config = dict(
    d_model=384,
    n_kv_head=6,
    attn_scale=0.125,
    beta1=0.93,
    grad_clip=0.5,
    decay_shape='linear',
    final_lr_fraction=0.05,
)
Each number is 128 + 32 x the weight over its row's rms, rounded and kept within 0 to 255. Layers, rows and columns count from 0. Numbers have three digits each. The size before them is the row's rms in percent of the matrix's.

# layer 10 MLP up, 1536x384, rms 0.102, rows 787-1000, columns 0-63
097:162095132111119133104130091118176143165142177082158164147107143121145088103151193104113122143133158132157164113053141149132090073082116112181143182148147129077145150104176167175168129116171117
097:113163095147185126165126112116186116113124133116149157151089110106135109124116159141121182172081201163177129148134117209200158193150169093110162084176124102148154163065094087076141146086099087
094:151169180156147147181088182103130152131162130158149155083067130137000122159166126153196124149154135186163133120138112160093078140125138136170132118098114133123114137152135104184147154094094109
099:119068116122031111151141095191162168119127168144114130130108165141089069097139130113097102149088078144086131144169146175109097061066071089151148135106155179106165070098106120096175143159111117
096:110140168137199110168087217090107106110109123186150100160159124165123105134136072092094126205121065114083120130138139132136126150105115080092118143155128081131147142081093099073166099140165166
098:108085080135119116093118130187108131168183142135105122176213142132091079118132137139153084201144104162152166193147114112077077158124169180190103145147146113150177133146182101049124148129108133
100:114129120066102099086166127118147155072181051106150150099171155069170096142119104071106093108061133138098073131204156228160111162184097158114122122237153183131178151181123123148151068127137105
107:131149142095115139080131115173100139147124182143105134168123115112114129097144105122120135091136100087155141119109110093094158085139090099104121150116122158113136136116172111054051123146172103
095:235102198132151112110121135140072148118120100098156097161151124129155104076068215092130110104143131163170136118069158116142132092103135124135050114179067159143147176140133086143114161119150131
098:174084104145130141081164109140133117088099193089130156137139146100107131110149097127142140144114125118101121147073136126118141127173121102152210101161115140126106168086128102104143136117179079
105:074203165152080151118114159108120120151081182150108132097126122145151164154133125128165071224206103146113122152101131175122044124108104132144110154156092153121122113192105153122139154147070091
092:096092132159168158146112082115131153086144104104105148166110123101129140162095165111156106087139159097165113151098144134109156144098108138142113117118157166185158125134137123128086148105098096
105:125144116114113164136139155115196152097101157181139092099134129149103081146193078133127113136126107026138123133133138119108056141088146099121097152180123139130182090079136138121124100119143116
101:131149147147068144097170114096136151105064148138154159140166075133195133125126126132082127092150105173087136151094128139138173085115139151125076167128139114150111124140166062105121090112075061
097:095103113094137110120100183132058100122122152075159146155145198106166176106135101121137119148201164123110108145174092134108120068096032101129114098044138127165107145131126074115152130098192135
101:131137139127142104158175111038134131099119133166180157091134119147168142191153180143165107177146139067097102180109147111124110114148048085156149156142101085098164153137134085078196157136135122
107:135066098126065199105162117161113096084098128148160093185126125123158120063088117113085142119116127150171095156219101112124101105123050113135128208116096129116138149149143089140151107157135119
099:120113117163123122061147138110091134116130166133136121106156187138086138092124134068103124114100110121082190137103165116174150031104036158091161139131103137114200111105088160110126104163157187
099:144177105171159135120131152201184154086108169095055113137115033108144104126097080115121125126138122174125106125113105167088120094106048104098127122130143174153110144133137134104115124177148122
106:124079123119166180154079188144185073142104082127130150149161171170170160107123069179114128173151150128102157102167146101138059119217103091117163157107097177138085147123125113059134096106159210
103:136171141094125100179142153152098129115125103170136138138060095147123102138154130145104088112129089153181119111116155170121084128081140134140117168157123013154123100131146119095114120172158064
102:098139154141130162135133169157156128177137142202150121129081216117068127063102123155059106118127159166153172110107178142171148142117116104098120078177144158146079090138153171176139144159058091
101:130069139149146134162117092100128132129129149170141119091161111107083188193115135151136148126101171153097104117157098129145118133108133117124116126111141090173094145130084085117161107149154150
108:110167106096107198135199191161149161089133168161147110157163128188126131154140146090131136161110142057118144102153132196143124123104157141174208086145133109135123127112120132144072176148138211
099:136094074138125146117117146153111165139132070139097108158216126090127140069125100159181137090174037086106146196104146109127135131149141023103057083142111110153139119123151090124153137132154080
099:152097049147158143116234103098145153099113144128157101127141104154116091140182135094138181124177101145141133152158138132101112208118122138103133123143141158076132151094127131135105139126150159
104:086151103079137125170126096118145127169126173124103175089152092104092139114150158143145145091119150110166082132202177142137129110121041124115134179132140117123144161172149142148139091104142098
099:154046083099089136135112122132071126119121151103150139046144135146083128206129091099132178180074150099098153126201130078183124076124143171175084114132122124142148090137172149162166119125117115
101:086152095146136123099120132166123134130139147129125110127163130150105140124081166111155103153101142141124150173137122179175125151114150085172159089104160123220135165106129103092117108124127153
109:066080080166144145134145140126165100130144166149120102122123077089054096158169137132143127121113128164119118107125132128112135166059178029155141149101091110187148179117135090218169119117176102
111:095123166113067120156092093092111073117175120167115106117176139095137181145090116059142174123040201086107129137118164107129109162077100081179137160160207110104150126142132179057133139129166092
100:057094118107128131151141120119131084104092174139168066190163158169072134093065168150121093120120138111082136137199101145125138158110150083189163117104121149111158131089074136114148127162133065
102:100131072084088176145164155123147108101186166136146137127079112146065130178169072169104130162130121158144075097111145146103175113128098100113153129064070077100172145153119132147217130078140137
092:077143174169125073116151158100115050136173110145153084164180097117102081123137091087131084129107141063121074093170092133110194081088068143154140147087124097113160188146162063187126042137120053
102:084118089179100114130165103108155097079100133192105082089158133101142126098063046149081116118163112117108122173068122120134128115132120141090185155100119133163093080136096128113130114149142089
102:117093143104107117088119138123113104134104153074093125134165111132133098103099118093084127099141117168118057147116114147128149093131104132156136147143205151128122192100156132145083139115083170
108:174183168142176115097103180139098130181136128125099150170185161036128148085193125101111103135167145067135136182140103090139149066177125106086073161140150136077135074120089141151107138168146141
095:164099201114135115156133087176108132153108106143123123126093158157118110107126156143155125130158136147106172125099118148117165137140110105081156136145066130123150094102118107099115092147134102
099:142102163174068141103147110156133151186147130163104106130138153120119075100171101115100124106104137145113155196081154132117093144079130112093167074064150077164140136106086142098146164095082110
096:125114133104101150090129170145140150159125081143057107115137162098097100129101091114103138138170121119080125101182145149126150106184133117081166122171126127070152084081123125123114158170091135
102:086107103184155148148133119143191064126064142111122197061133196159142095151092120153142094136132120123157186147145138143105102152161059122137088114171133138135174172131116072145093165124161141
102:069096090143113101151126073149069136156099078194130143152174145101126158068128125173101122141117149126134129146070112112122115054067154166121110114168081135169091142149145143075093126087052136
101:164114149135150094174169077133033147118145136137110155124175134139148138127066044128178094111121089114143102137142152164100088118083119110189157155134141116149189096095170094117191142117102147
095:108139110165138097131133168187092086077103174155069135147114149092082159126117178131125177088110118089192175122095143107108160100100147120161107106114104154147108167165116050055082123183144124
097:089186132146157147094092116165182178099088153143118125105135153165094196078162150162089122149096128182107139147138087128127175146089159159166128086167155137064082112110123146150162089126193108
095:112113142111116172135094053074175113131087138161145160130132098131072117054175173148164102153153118188079098081137165136122111137132107123178080106171127076147161131100066134117146158096157099
096:139119122077137137165200131153142189155118144149144154170110085139088117146097138116170118085166113196157115098119155188118094166054173086098106095085177134155130099079169153137172156174140163
083:255104009103116166157107138116130092211170109097199180160155117159128122130137188114204162113136125096104101116148140142115116019175131134106129125129069119142121148124100104128129120106160132
118:141141132134083124145160175099079155097118131139103121156150129134104114092136212145126136115121124118124107108143132089077132098185160136110166080165128193167122127111116161120133179137103100
097:136182108110159100134131142134146173126122143176125080122167126122136140154098087123163113174149149167115152105122107095163067144153131117161141096097118117126147185174127140120129129106060138
092:142181101167153107146127176088155128136062117131156018133109088129159151098187121155131085149065145116118123125129128157153056148111162110159147103172094094116163147155114116116125060170178098
100:124085094126137139128131125145115103095061122153145120130133132156129140120108122140172102181150168120125095127104061136111115158135132164175138180101138079087165163110089111135133135152105114
097:152105122146108116185147127087105118138146124177101116113098174158111132125059120107098120147131141097116129118092122109165112173152098139117150096116094131148194090166116186144150108128112141
102:083092107111105123134120138139133143172151117129075127085092131055178131118105113075089118167123157162109170157134161114099175140176098123156088193104118072124153162081108204076147111156157081
094:077149122092078142113133117162129088063111163085096155153062109124203171103157075080156112144078154108132170134117147155097109114146093060151128155091099123166161156134103140118129118106137137
104:178110087103100113145128160135152103132153148194160131145075128096159097127063097145073176139124118141079102112125148119161110128137079080112144097096098090129105170127141095048165116120147115
102:160073106098132116170124102097140155160117115151114158179120122123184150116131169124140152125109118104053158095156177110129098153113140153140152113137193061137105128106075095151073092125093113
099:145154122219107116134154165127122146135134105097145119089056096141147177160146142131091107140102145112111085180186132132128145104066132093087113129141115147139118149157136196079182145054128079
101:141093161141124119117182128162109115145126148154128196128158153141126139157115118169144179156110111113146065126132136143157158121111114148134120121074115113093125175132157092079147092161087081
089:114101152152113116110133124112116146159117161088151154196136200114132095159119067060136074178134146158170107104073115173134119124154144103146139092157135160134175131142192105111128127185145190
097:129134173117149084147135158067120112110110158144036105098130179116165123152109106105118138139174085119114151178150113139151081104080180167138140164116204114141176147121139047137210146117151122
107:178142157129107093172117119131181166126206121047182105142180179080123124121149139138153115112136141158148113102066196158104111151161112111202146114106100126176103073190079170129165172218123116
102:108176085105162152133210176161095134153104115150151154127178084185102115122088126157143144129103179189108114098105125131119097132079127079087136060132150117135122196129119102136150119132159129
103:144159105113077112111123148092137093080170098149137088119175115198139091095170132097124189109139124204189176168099129173072119096063090114132133106109152094121174109098095167099109152102184066
099:121126173093098155143101100108113189144116111100072141088153149095108095104146146121112134141134151107159119130096139129151166128144136093191114116104112107140167196182102156079151194099140122
096:080199224141162153133124115126074116137058082146109140158053117133127127204162113098096169188139158129169153155121115122073132156156102122108162134154170150094154136147132112131110152149156094
102:131177145141133123159126143065126107215131140088111143093082104155196167177126108130088135145052149193084183140126115098101137165108063188141110109150132168149171140167127140063130104147105088
100:174119163139088191129076161145161116082114150183178135119119188137087140108115170137139200173097146148123166117120130123161133103147095136105141138102076109134089123148151203108053092112099084
097:099081121088154092072115097106127162107185150127109168151185088177101135131161218125103134071121129193112113091227109128159081082162170158131125119155126067141126168149174150134101136125159090
103:159141136104156133134142075143122151128115160101114113087144159084093148119142103205093122177113112117151111074131190097102124128112116159136097096120111131182102109129082140101137096131140115
086:095157161090144200076119097063185130131110106116164128090115154090164159087070111143157154122151150139098165153175101096158123144170111148176053113161115074124112156157110120149151081111141178
110:150107097137243084167085162106083106138138112199117111157166093161147094119131099130124080163073082113138046144154120138109170102133161175101133149145121101184170167102139155130158079144153108
095:165105153083122139125110146109074196134165169131133119124112172122103135149116094153113157126115174181129136088170158104090107145107089152146110071139148113135117136182127151169132132101131171
104:067125197096181118128215140105130115106185079180109146174131114141119098137066127111121117127198100124114172168102132135155140202148150118119089095201161152127144097134123120164145116130156078
096:101172103190132094121098157166113124166090141147140083163178117127089110104167158130130110045118055141111048145130145185139148140114186069091121163140096165128140145104123130130100126156087167
099:199174115129129141125159158070093097158145099086121109128108116082126126151174100078114145123163107106073117124164143129185082132160140166121144177093135143163133104094140169149162105136081186
100:134140118162124119113126104120168148147153112086098167196122124098133113162159130091112111111180168120115104128069163112072110114135079133178091183112215104142145069109171107156130081124161110
097:153133079169184115136168168129165178165088096105169128115105114173193154141113124120150128142115112098114159165164119086135162149111150144076124139157101154127116153115121099117156134136129064
112:187114128094157166130148130092138069157125091147161131145160150081085140105083109168117118185142190116085174104104152116103157146107168132122102139170081132159116164096142119060172072187120106
095:070128183121118194137116162115174163143101149114139170135161174122181095099117091186139144110178151162103131108088152087111094165129159099108145151072126120129174157122154124113147129140157100
111:122094144127146103138128140124079156149127135133153157126177097129155169217073125159135090100128133128148127181111103062192140129084131168145045152131081139165098080116170124097138075126126136
100:093103148120110112077125090175118107157095175124128134109185111155178118172162121071155091114061136121159085160156138165183106134065144101118067134171135113093127165092129178168138176163162096
103:148095110166188107148147144119134195102147110103120132175104148153133109155118116138137111138125195085094140127176160090126082097143081116116175136085186123209146140118111112046160121126150126
091:138148078132112095113131189153109133127115129138137116119146125164109186099115161155111059168126148126151173119107154122095106154132125165102126097124089198104101181159091133174102154151121133
106:127111093109165116152130112162127137079154143121074132103142120117119143114146096104143155166132109123094138154070110100099075093131159126161077159158122131080136148161104112113128112250111149
102:199093151163133115157121142133158186165162129178136127090077117084119149124130110107079180115124149135097066153094175143108131144151099178118159157172131119078126192116092116096142091086140103
088:084134106089122164123114206133086168152098101120137168117160173083131018090084124125148154103138120143182144163147145138103175172127080088129079124138114114159144184132096111155147104156133143
099:108145111162161153146107092126101134149150129143121130078143106097145075157134086066151036153136074170080125093098171106102104117104171187160121183083081110097116123111152129158136172113185129
101:177143103161098120089088137117120134105201149168174124113151087153144122095142168169170104139089109177126167199152089088130170068112165144150175148131138135091086163132146071115141127131147083
103:112069149098132145131092099139150160143090106080089150129132165078156092119117074187136112165177152143153114109081135116134147112084082098102115093106072148153106136146162152110107003171183054
102:091148168083123107113135117149189165098156041112164123122171095132172115129143115131112114069150162141180121137128107151089115137198101108125130106114125064125118167135110138143137171149076112
102:199128156115156119078135087159112136133120121211079156158104122081056204129103139104068151148168127072153070157142172177195164050141125143084127137098116104173103119130212133106146101136132130
096:134184123132134110090142129129122123130165110148119057147090134133096204065143104087119109142061111100125136150156119063166126088127145160172158170100116144125148164149121148080093151135151072
099:132154061118103104081170096050174145140118097148099137111095106080177132109152132194126144161103080099139149105117135114199072114136159128122058175166172113104116152142149152108050114102162142
102:131115097135145120132153169080173103117062128146106151154109099110255123077120102104114135169153149152129181186151193067079080156138197130131110131148169114155109125139146102163129126124101133
101:204104070141118087124121151088111157099157134077120173082134097169117107086118157140117180092102083067122125147118127150092159089143138096185138128074086125121049069116114169131094106109111111
090:155144174126061138123112125141128110107140183069142103134136168081131093082133153163176137140126186113136137159115148144155123101172136084140122162086121145125190129098099151111122173147146154
098:148062168138149110164123113158141151110147158160129131144094164153131107182115150154113118138124105117130104129107113174140141166089154025152078078124139066083131120094162174107215106151123125
107:068122133156148156120124197103179097127103098084131161132108132100131133078118187132094140185158114150092073175087109133159158124172124113137209114183165114161149148122104115075105170179149153
098:142172081128156147147182098149105110104119146116140148157138161205092085126079067142146121099068109107157103111047045121144153089106123083132153124104069122123130158150122140168118068124136186
097:093099130115154105180135105164103139141134153142095123123108099096098153105127151146096183095150104128134113062174167146147165117127155122078103108137142140156131113131168087172105123078059109
105:170170140117127082166171176112130168068173101128122114105187144125153086118114090101139130158121133153094116146155165066110031113115157164091095131129126113160183105080149074113113115139111101
103:074144121100111139179114149103150145138150103174118141127146151100068149114083067063079109123119097154103202147135105209131097139159091089159103082168188196053177108065118199079102180108135152
096:101124107090117139152151167106114132112131157154142133069129095138143148176103158172159151178085134170112132130145127158101077108097184085162095134132152092139123159076111110096150114169124143
105:141061173161121087124186157124104140124104140146100171133152139106123109159154164045138125208087165042063088151138126138166095084123128087105134176147121123145030094144098139140151086174113200
103:144174110148150197095031106154124130108139160081118131107173186126094106139122111066093148125106135149181115150158157168089117144154138079125139097114116095101141096156192164131106134108132211
101:090141208172104133069169172141123103091107190132094082136143121163088204106209096070159090154130117128127114097159160166137083073097152085135163161142101143098114141176132124109106167189154140
105:097126055095135122159164122145167145146094136166204174133151138124144158089093064123077134128121170141119148135081143077034178132134116113113105085182113140133134183109115148095192173117146100
106:155090131104158161150087072169152129119090163103157143103194096104153159144138150126170151081111064100148154146108144052090065147117142116164129102073129153166133132121134167182167146112174160
098:111164082144114150130076111139095108179141100142081091142128135120084140112156144137089127135204125157108115116150146110102084132141150179159128129120133104084136093173151155089122128097135167
114:090132137137099112169135159109188122135153117205174145128183181051162077147079115143155121092101114160151090108142070088116068084110114096110063127128146130157112143058116133141098184139118108
100:098137130090124115082170108124123091149095173098161121116105096118104126126165120174135165127142173108130155114145123092124170131105121156170163142184134125174176115116156068119107065111092056
095:141132097145107180119146104114174178149098174133145114177099139169122118143100154132117126171162147090112119114125125130162084124128151127183141141098137171156093121166120108104168202088157103
097:042145077141073163092106130141109086136097076114087178089134134110126097141153133122095117114098064089126096155131147161058113165114140133145141152193166123157126118162141076127111099158111136
101:144184114137086097127109107127172129144143112151100094155171080121138105163072173179133057072177110134101112161094101120130152094124152082140127099062110119147098157099084121116103154174132121
103:186154157111122098111084143132127099133163090078117105123137160109133086128125161150175104119130144129089138110131106145130101112132138133152179132079094174140137133088134152173119151100102126
095:173140142156107155163152194164161137045125133129138058114128138163114146096115085157120170113115087115133122150124137158116066086148103162102191165114137164149160121210161083134121166138148147
100:155145174149121118088118140081070081131133131137154171111081144122133112107121103129141152132166104132094085100136043118154059083140093061131138168115131173111142160130119138133180167194102167
104:135119159120199134177121106116191131078102100116182128135174152154118083061143095062108075152116117134088128099116168123127136142144079146176152126142049122143161154083123154097098105111116126
102:176095128110048137119103169135140128105168119176138079134071104095095153102141067091109090144164120124137094104134077134118127100108161111112108121128155157101090077088093103131173116221122182
095:116119093083113159123084186091135165077120107083108142172111144131148147151103097117162120096082080152150100048149115150133143157092127117109146169140110136138112092103097164142096111133114126
100:118137104138127144121149143129123133083220147132111125170096133086120089117162157067100109187113182224152160160151188121081151093165153205108145108055141102106132151128067134103103120096125212
097:127114156103121122137198171140132094099099127121086101114146117139098173153097075090063158161127121159136131098133122171133164103155133131132118127125145128142155156122158122093127109147127123
104:085065168162109185150138086101124144072110115163129114151102141091103157135114133148092125143146104135117129048111121131066134112118110095171124114142147140191137212118156123126153143161140105
102:096169131119148135123148135168161089163166096083097147061072090124133163098121083077118151137107085100143103137066159145049154123159152110088134130147148131120106077115083194106173092163148137
099:096174143140144103146157154123104104158159173153064120138114100116115130113122147092135097091124113174140125090157141130096115178131112110113066128191155095140106088148135132104051093176074096
092:167074127106190134237067112118115108142115156122098225096211144093117062069100156095068127193122144119146088056113074114136105137166111154133094135135086169093177078133147123143119160150165078
100:139111131048095140099109131108119106055165109168173185170196145132167128099112113100117159151107151089087151168205113085149094098151127144145141125120077141198142130066083152164147126084131100
119:141100121162127171108134115092163174143174079133070110095118085126107139103113154125076132109169075153180142130095150180118140072215138150121106076093106130141130080133131123127152093163095121
085:102181121075146170111183099131113063087136144103099075094120138139110168085153087145124126166160156126072152118155138164145144065159130095115133142123174161098144133129167121066097106140138138
106:103099131121156090099122160177080097146142088148144097149106119121079121096128148119124097189120134114128155147162140100124153148158128142100193132185172176136119122116095136055083099121121082
099:138150115095133085150172121167137088088081146178111178214178146127128135089202165151076128139164138082154101135156208151160181058145152168157126200096103110133115083179093139157108115174140164
097:162164122119122181095116118089172126126130114101086129128148156155118092124165143134098087173161117130171105080115098136119157128063141155150176153118099076116180131154149062084158146163139083
099:098132143138165134104186102142155132103144083128183127104096120155138123109151108111151152147132180152095121044153096137080096133126133122190116096207014137114124150111104115124165082116173143
094:099118167177104138133165146204074201164091122215166148070151123142109125159108154081085114127117129206129171120115070094098104123154109094119119121135149168113152170177113095083080075089145120
099:091119111109110130139112110136174120100185067155181117106137089143127079092098113140080126121121089127115143136148148071182124154112119136174122085169106061136096124139138164128098065161162103
100:149158154145209184156079110160093109100090131158125137122133120126181075099141146085098126112105099125099143135178137083145126105142103146091153117177199145135131156117148151119096165167070140
103:121134148174151130119152096122105073138098119127110130135130145150071064107155176205184146122138137148087122154119120103114164123145077152138121148103132204166110126156140141094102126110178121
098:129100145113155181138112111121135080174180131123114136131157166070141118064120079141195124127139054091151134125122100142137105123159093108116172114118164124138159111105154107000152155127155142
106:167147144113129138097139093119122146125145161161139150157145045070154109126130101112138135121120103141156147132094164085141192144151095177168135144116111143114072098088219130150159133198137122
097:102175174143107162146092099092169086119137106146129153161130120127134134105143218113107051089113070087050088208114166106125145118145130202105181069121167140132111144086157130111111113092127086
096:102135121131138108112081096064179110108160124110164186101208172144139145072117164095124146143106159142141216117115104152152093068141159079104125080123197079176152122156198146122143135148132073
091:122082088074133159104129149118127142134136151120136145111133179138081148120063131109116146112112093174100145099094170116112143103144161150110109102159120147164134071161125179066073099179113113
095:124130080143130091126096106140133147146134120074147148088164087157117108120123112126136107134120085152093132123080023067163110078109114077094163109099117149155146121119143195110094125104163140
098:199153080125111130098140152134114186088134179092176127040135136095128149103122100102168118189190101138146062079139113157185107087126053133144160113141115176115142079121158116148157099193106097
101:133093112141130079093133083117121102145148149097138127108116092117116074135114120125108153110111073061160176131137153133070179160105084093145178078095071066090171105112145162189158103146157146
099:158180094144144101125119096125169153118135106150135109128154163096139090037133126117134086106134179129083083154153103129092154086103148071145153126066184110102202169086129066137132177102110172
097:173131088098069151114125114134108149111117129132070212107125156103102135102137201137133111173166127092199082154134130127190191083152128071116126133067119112115098088186176112120119075119101186
096:182147078074178170114135125175121143132130101124126110159170111116158131184171120112098087088081189114097080134088101099169122131143207116124129111144137093123108113154089124095139133142153136
098:145103118173140140124164128190128105129183141102171159152105147077135042131102149085097157129155167126118104149200125137093127167087133127163085105147144128100140139040106137078178106153156126
107:099119164135107109085177077113102083098106166167101162125096089106144133064114133146140140200186141083170075110080182109178127073125077075139158055137157091148131148135166096117169083155133170
095:132090139126214178187137094142155127091120155144171180141113115110135124150149165150140160147158178127113151163154110169154191110149098127099134184078177193150128041145140113148074162085155150
104:152098106122053128118150148136134173106134089114103154130159135117142133119139083143077073121176077140148138145102117101086154116088080126093157179150121149127154125119097082111144131167131138
106:143130102061173118106106137092160114164143148125087106181168140127051084163151118145146166081073129176155161169119129157126108117168152123148080138167094170142148121062153125109126097157125094
108:135070130136191138108115111144135088064130138104079075121126115115148107130109118111157150102118101155177077120181145098057156156159048121116163154088158176172127152142126104117119149132101161
102:137134094150175168122119096153191197113121100137159140128176117101121094113103062069143189142157063044189140082125150124138181097095153147120084164062146139164111143141173159115111108151132161
096:129117130058105160066127086127111181134155131092167198131137146114183150167126137128134066162120142156153154115097170144085108107090129108159106129180130108116168111072108132108106112126112141
100:152114109112097147042136074135126204136163138095140153195144179059113150145075169122167186121110110119066103196154195130152129117152164099129110143125114102144146135119116186134215160141144135
100:138118101088174142130093083136157115119105073180142095085125108117175141084116148142145108061123128117118146169197088121135080150101104066111077111168128137178135164106141196103094124115138099
096:136069095166114078142157143131139129152181141162120108144156148123122083181114094183133071127134113104142146183109132154126105088147149125089154125118149122127099040068088156119191094106110080
099:109146196107143147143134188133036069109114181137126176119194157137140183110070120138137132129153107181115159088197185146087118116084122155175155141123110141153149145110154181093124117119091091
088:146132160110113155127181149165122085123128086153121148147063098175153131072130144102159171151159114142103143143076134169164108127107161139109137085157082155136119140184106094135147145149118122
099:204088078117177173128143165128128162091158133119168159157174144154147105197113095176099171135130164201164141142164087120147156075090176130170162142156128127181119117087169184070085138144179138
098:150169142155156129087099149123120141144130155163160137105126094125150131121172111079086099104144121143151137105126160130128137115184152143137124087176108081093073078147021152182103190150071110
105:158166089187140143119146170092132164104208124081125123167188094130144143146180076163117092094081145090222192155138095080152184166137084093090103130085106145132146166182171139118139090118114130
097:105144101119115123140164082115175149062122098130076158123185162140173106118082107042093119098079152119143075138198127137155224155112122102157109157128100136125107172151125130103068089179152133
097:130142094093157117156157135156186109164131081132099170081151132119157166139110152092146084111125109108067147137146147112080168138106095126148161136174118142191181209092136198122171105140151143
097:160114178123181142179136153154128162084190110108163111111113141148165126062086121129059155145177217104148179071042146129138167167114117134167118136135143085126098128094117060138097131163144071
101:144184151091111131131105161145173147106187092130175151077143122127181095109127116100124140111141106118154119147082173109105111098153100101161135083059166084157099181161134144069067117172131129
097:127181118147182129141082129164187111065101180124135145116153100129153100142149092115140104110182146149107145144149130138123131111182140106109138128136141140181130110066139158071157148136099142
102:108111067161094165135059109135122143106093117136096096184112136079124119157199104086162146083174134123159155163121170108082066141091152142113145142107144133153141116095121087092139106136149102
101:131113121104142149166125173112135103138099140082140168192162177114152068096113080165117086181082076089144110075152140112147114096132154127087142101091116105161188141087131128126134095203147058
108:119196069136080161070121146127084172127125174142183117111134105155138131158122126109140088117126097145134167093183207185101074127100108128111149112143111151117093111099133080114075179147147126
098:128137161108143134121117112120080148134132172127141114142185160098043086150162152109093103118074128193113126115121107119102080125134098143083177123102124115112208068140131095118176117107092078
092:155137138159123154131137112164095127151114110122141133107152089105133136125143152104049164178137119116072134088073160124061094113090104096120093116109127150114145134136121125146145135103105147
093:133111098122146176149181120053197155180135137128168178135104105090093116105109168164125112060122141166165115091099062127140156121106091112157125149117117139085183164133147094176079093145113126
092:136100123127093056120108108085105128105120149161131184150109169195124126204150115071168147128145112129179186106140111203118073126141050089075097089147083167076121164150133070150102168123095113
098:121156097124076132134135106154245142125163146150150092120111164115101094179100171168124146104072109123127143102137079106160146090131182167194104123097093163170128196114122137125092090139149099
099:125143104042078114149110076119181100158133179148144167171125154121082136052124094131087133135128152127139128126187143120100086072123136098103091116087045181083123119146118135125170121177122183
102:117099152150126142137116090165158136105168122197106111132136104124109125110102148120116097123113151096138132154158127142164093100086085139114089152092158110079159113112127152131129080133144180
098:203191081116099185105229134132105105084122103194155067080094111100093139120155145141075109108096166074100190104137183072146081088139098140115048073106083098106096086088074128121091169153134117
097:166136105164144093123104140119155182106075176129140127163143141164138167084181090135112148090149161084165123209103128123080082119142107146162157133101106134112132173174136172124112131136154144
098:102150115110174148197195108106113101183125164087134144148127055142150105119131139080147099135151140103105104168171126151110119085115068109123146167135119123129125143105105125150134112156116171
101:141149186186157114148129143096110161115103119082141154105121118108109072157172070099145099080099066150062151090137151129167159141133119125149095109162117172137158139126155174100103135154115121
102:135108146107175160199150252140121150122109139148121134188173102124137072170136111122127125184112157134124125200137168148158144102138104117083099133130124163078178146132189100151114159095172157
098:077118133159117181150135114096123108055113173093145182159082164142091134143112075109109098137127150142133156151118073151079111099112105078150191098118101151102157181111132140139119164143160104
096:134117119158088203101163139091174088135139142093115139123150172122096131119142130132138121150125127148138169115164161127113097141162142143193173112096117099069058180137145090114127185129081176
094:162097122126150141153169154134152141122120067129126109114141175134100112098145155132160071197167140146050115096143114079152157083091141099117101137136117133148120151110027106181126101189096140
106:116112147077120108135114124065123129088210099092077152128124151129160136151131062101074117093146161126152099104067123148145085109091114076163170105105156088082105171145137122202155152106113146
093:149168132113159137121085167112091158073104203066127114171137160149177113151132117130128086180139143111124122193126195143135113172131136113160149153080154138133140122099124218164173138089129178
092:141144149150110140162153112121127088127158135089100089172097167126181089104093143121146111081102086101062120202053048168085126142127140120133082146128111109149145194113140111125161136173149135
098:064135123121142127114093125148095088101088130172194132159016198075103109160128125177154115115105098152142159162131104156130177153091088096137175180175188170141131118104068181107176046181138165
099:150110155128103160125106175132113136172124167145078126157130176120077177061178135084129183155131165152035139107148111100026174099135141156156150158113163126115113117145137166122166140099067149
104:143162152162142162136104117114171121087135137107150129107152111172113171137121137125187133125139177146203149124077146111078130112118090153119145111114097094121157120124123136124108128145155126
098:160108157132174130137157077127114134148144167121162153146105105140088097104068210128178159133138130109051103148108078106154143133099086140160126077186087101133121129187114157094149173133196129
088:148123130127092156130135145176107122098072145104090119126154143123139085089126155163114120099145091145147190208148109118067141048149101101107149090161104151079120092085103193135096133135145129
100:157101150113109126115163089157124094102144124110062176108119112167085091117093157128139183099118158148143094136114101122106168126082077111106086176091155092124170126173138142125095109182146127
102:157129089135198128161141093190074121140107149170047158130178158135122151128171108171113115120092110065151150126130125126160105172166112150118096143106101115101138081122123109117132166122120118
101:112127165118188150139138193179179128162123147109124179126169097128143092139143086157119131166140138137132121150065161139095136153141103089111124102129114135162152116140157076068126103117166171
097:110159091115136096187163114123118148131155099132106121132112109082167096114138177151149118115146130174103165083098113146118114176172097132136134119149181090134153112115162094087188102133105146
095:157084127186134135108133186069083164142091074203118091100151142165122051098089134095089102137173114139154141127143098156131156132137169152152125115119112103087113140153191170128086177064095093
098:147168095164114130155126179199114105135138129163093178106117165048119118133122126146178153151180134119159109127092144089100123082098116148154094129142098119137083191145166114100196132144089153
094:131156137119133110157150086094103144140148165223165155123124072145079059145162162161160121110152098162134154093117177128197110098108166115068108089103126136129123068160135109163140127156095095
098:124155100154167080117130152214123120134157111096124053135141132094091142128152122094050162133186113145110132186107144166174091125126111141102117078158096097088160102152185094129136122169151136
097:128132146120125158126172160121149124097091095110145193181161110156115106101134120120128142178127110094106097135152144154181115094101165110142190118111112040143159112134101140144084173083161084
119:140127147085161114111099121035140075139167099140122107157171201112111129089114147085132130118181134085096159130102169130107053113105146134172173109150085085129176206129162134150140151131130207
101:168117166152110141169143129188066139126070164132102161081154069119118155114096062073065115137126166102064101143135155173107088110109179122127139143073134087091054120143131047157149146144127136
098:112156090124093155157146105155198081120143221086139150139152088135127157120104155074106078113120144126127143120110176144187128085091191098158129129126150131087102125144072155104102079150137164
109:117133084135125165134173144146205088162143148074160125152191127192125085121109054116117116091156201142110128152124108154199114123089156097141143145102081104107103148124127106102125072163146130
098:083106126114176080121154109138151131118137130157175158132120068085061105114159090129083107109075075154168153185084162115124117148123096115141106133099187145163143082092127147159206138131133109
100:091153134101133128074095135142074065051157180163157150097101126095113152096079161199088139094145139164114092090138058113090074128145088123159121145149108132131098158146115202105085120073078094
094:062080101129083113110146088068108097154168115161133090164156093121168117099144078130133102189155177140108126141163114145096149111067137131132143097097091097117171148147130114114093135139126145
097:153149077140065161107099120117110081125143104169066099122118154151113145126086140147116127129092141113122129099172105155089173081162124154154204052162150160119089148141176070171102099164120141
097:091040139118131187123151116142187121110144159155171140115168141024112128171150127155173145092092164184142111164131100137148110162114078059160162126142140140067157125167137106174106141149105146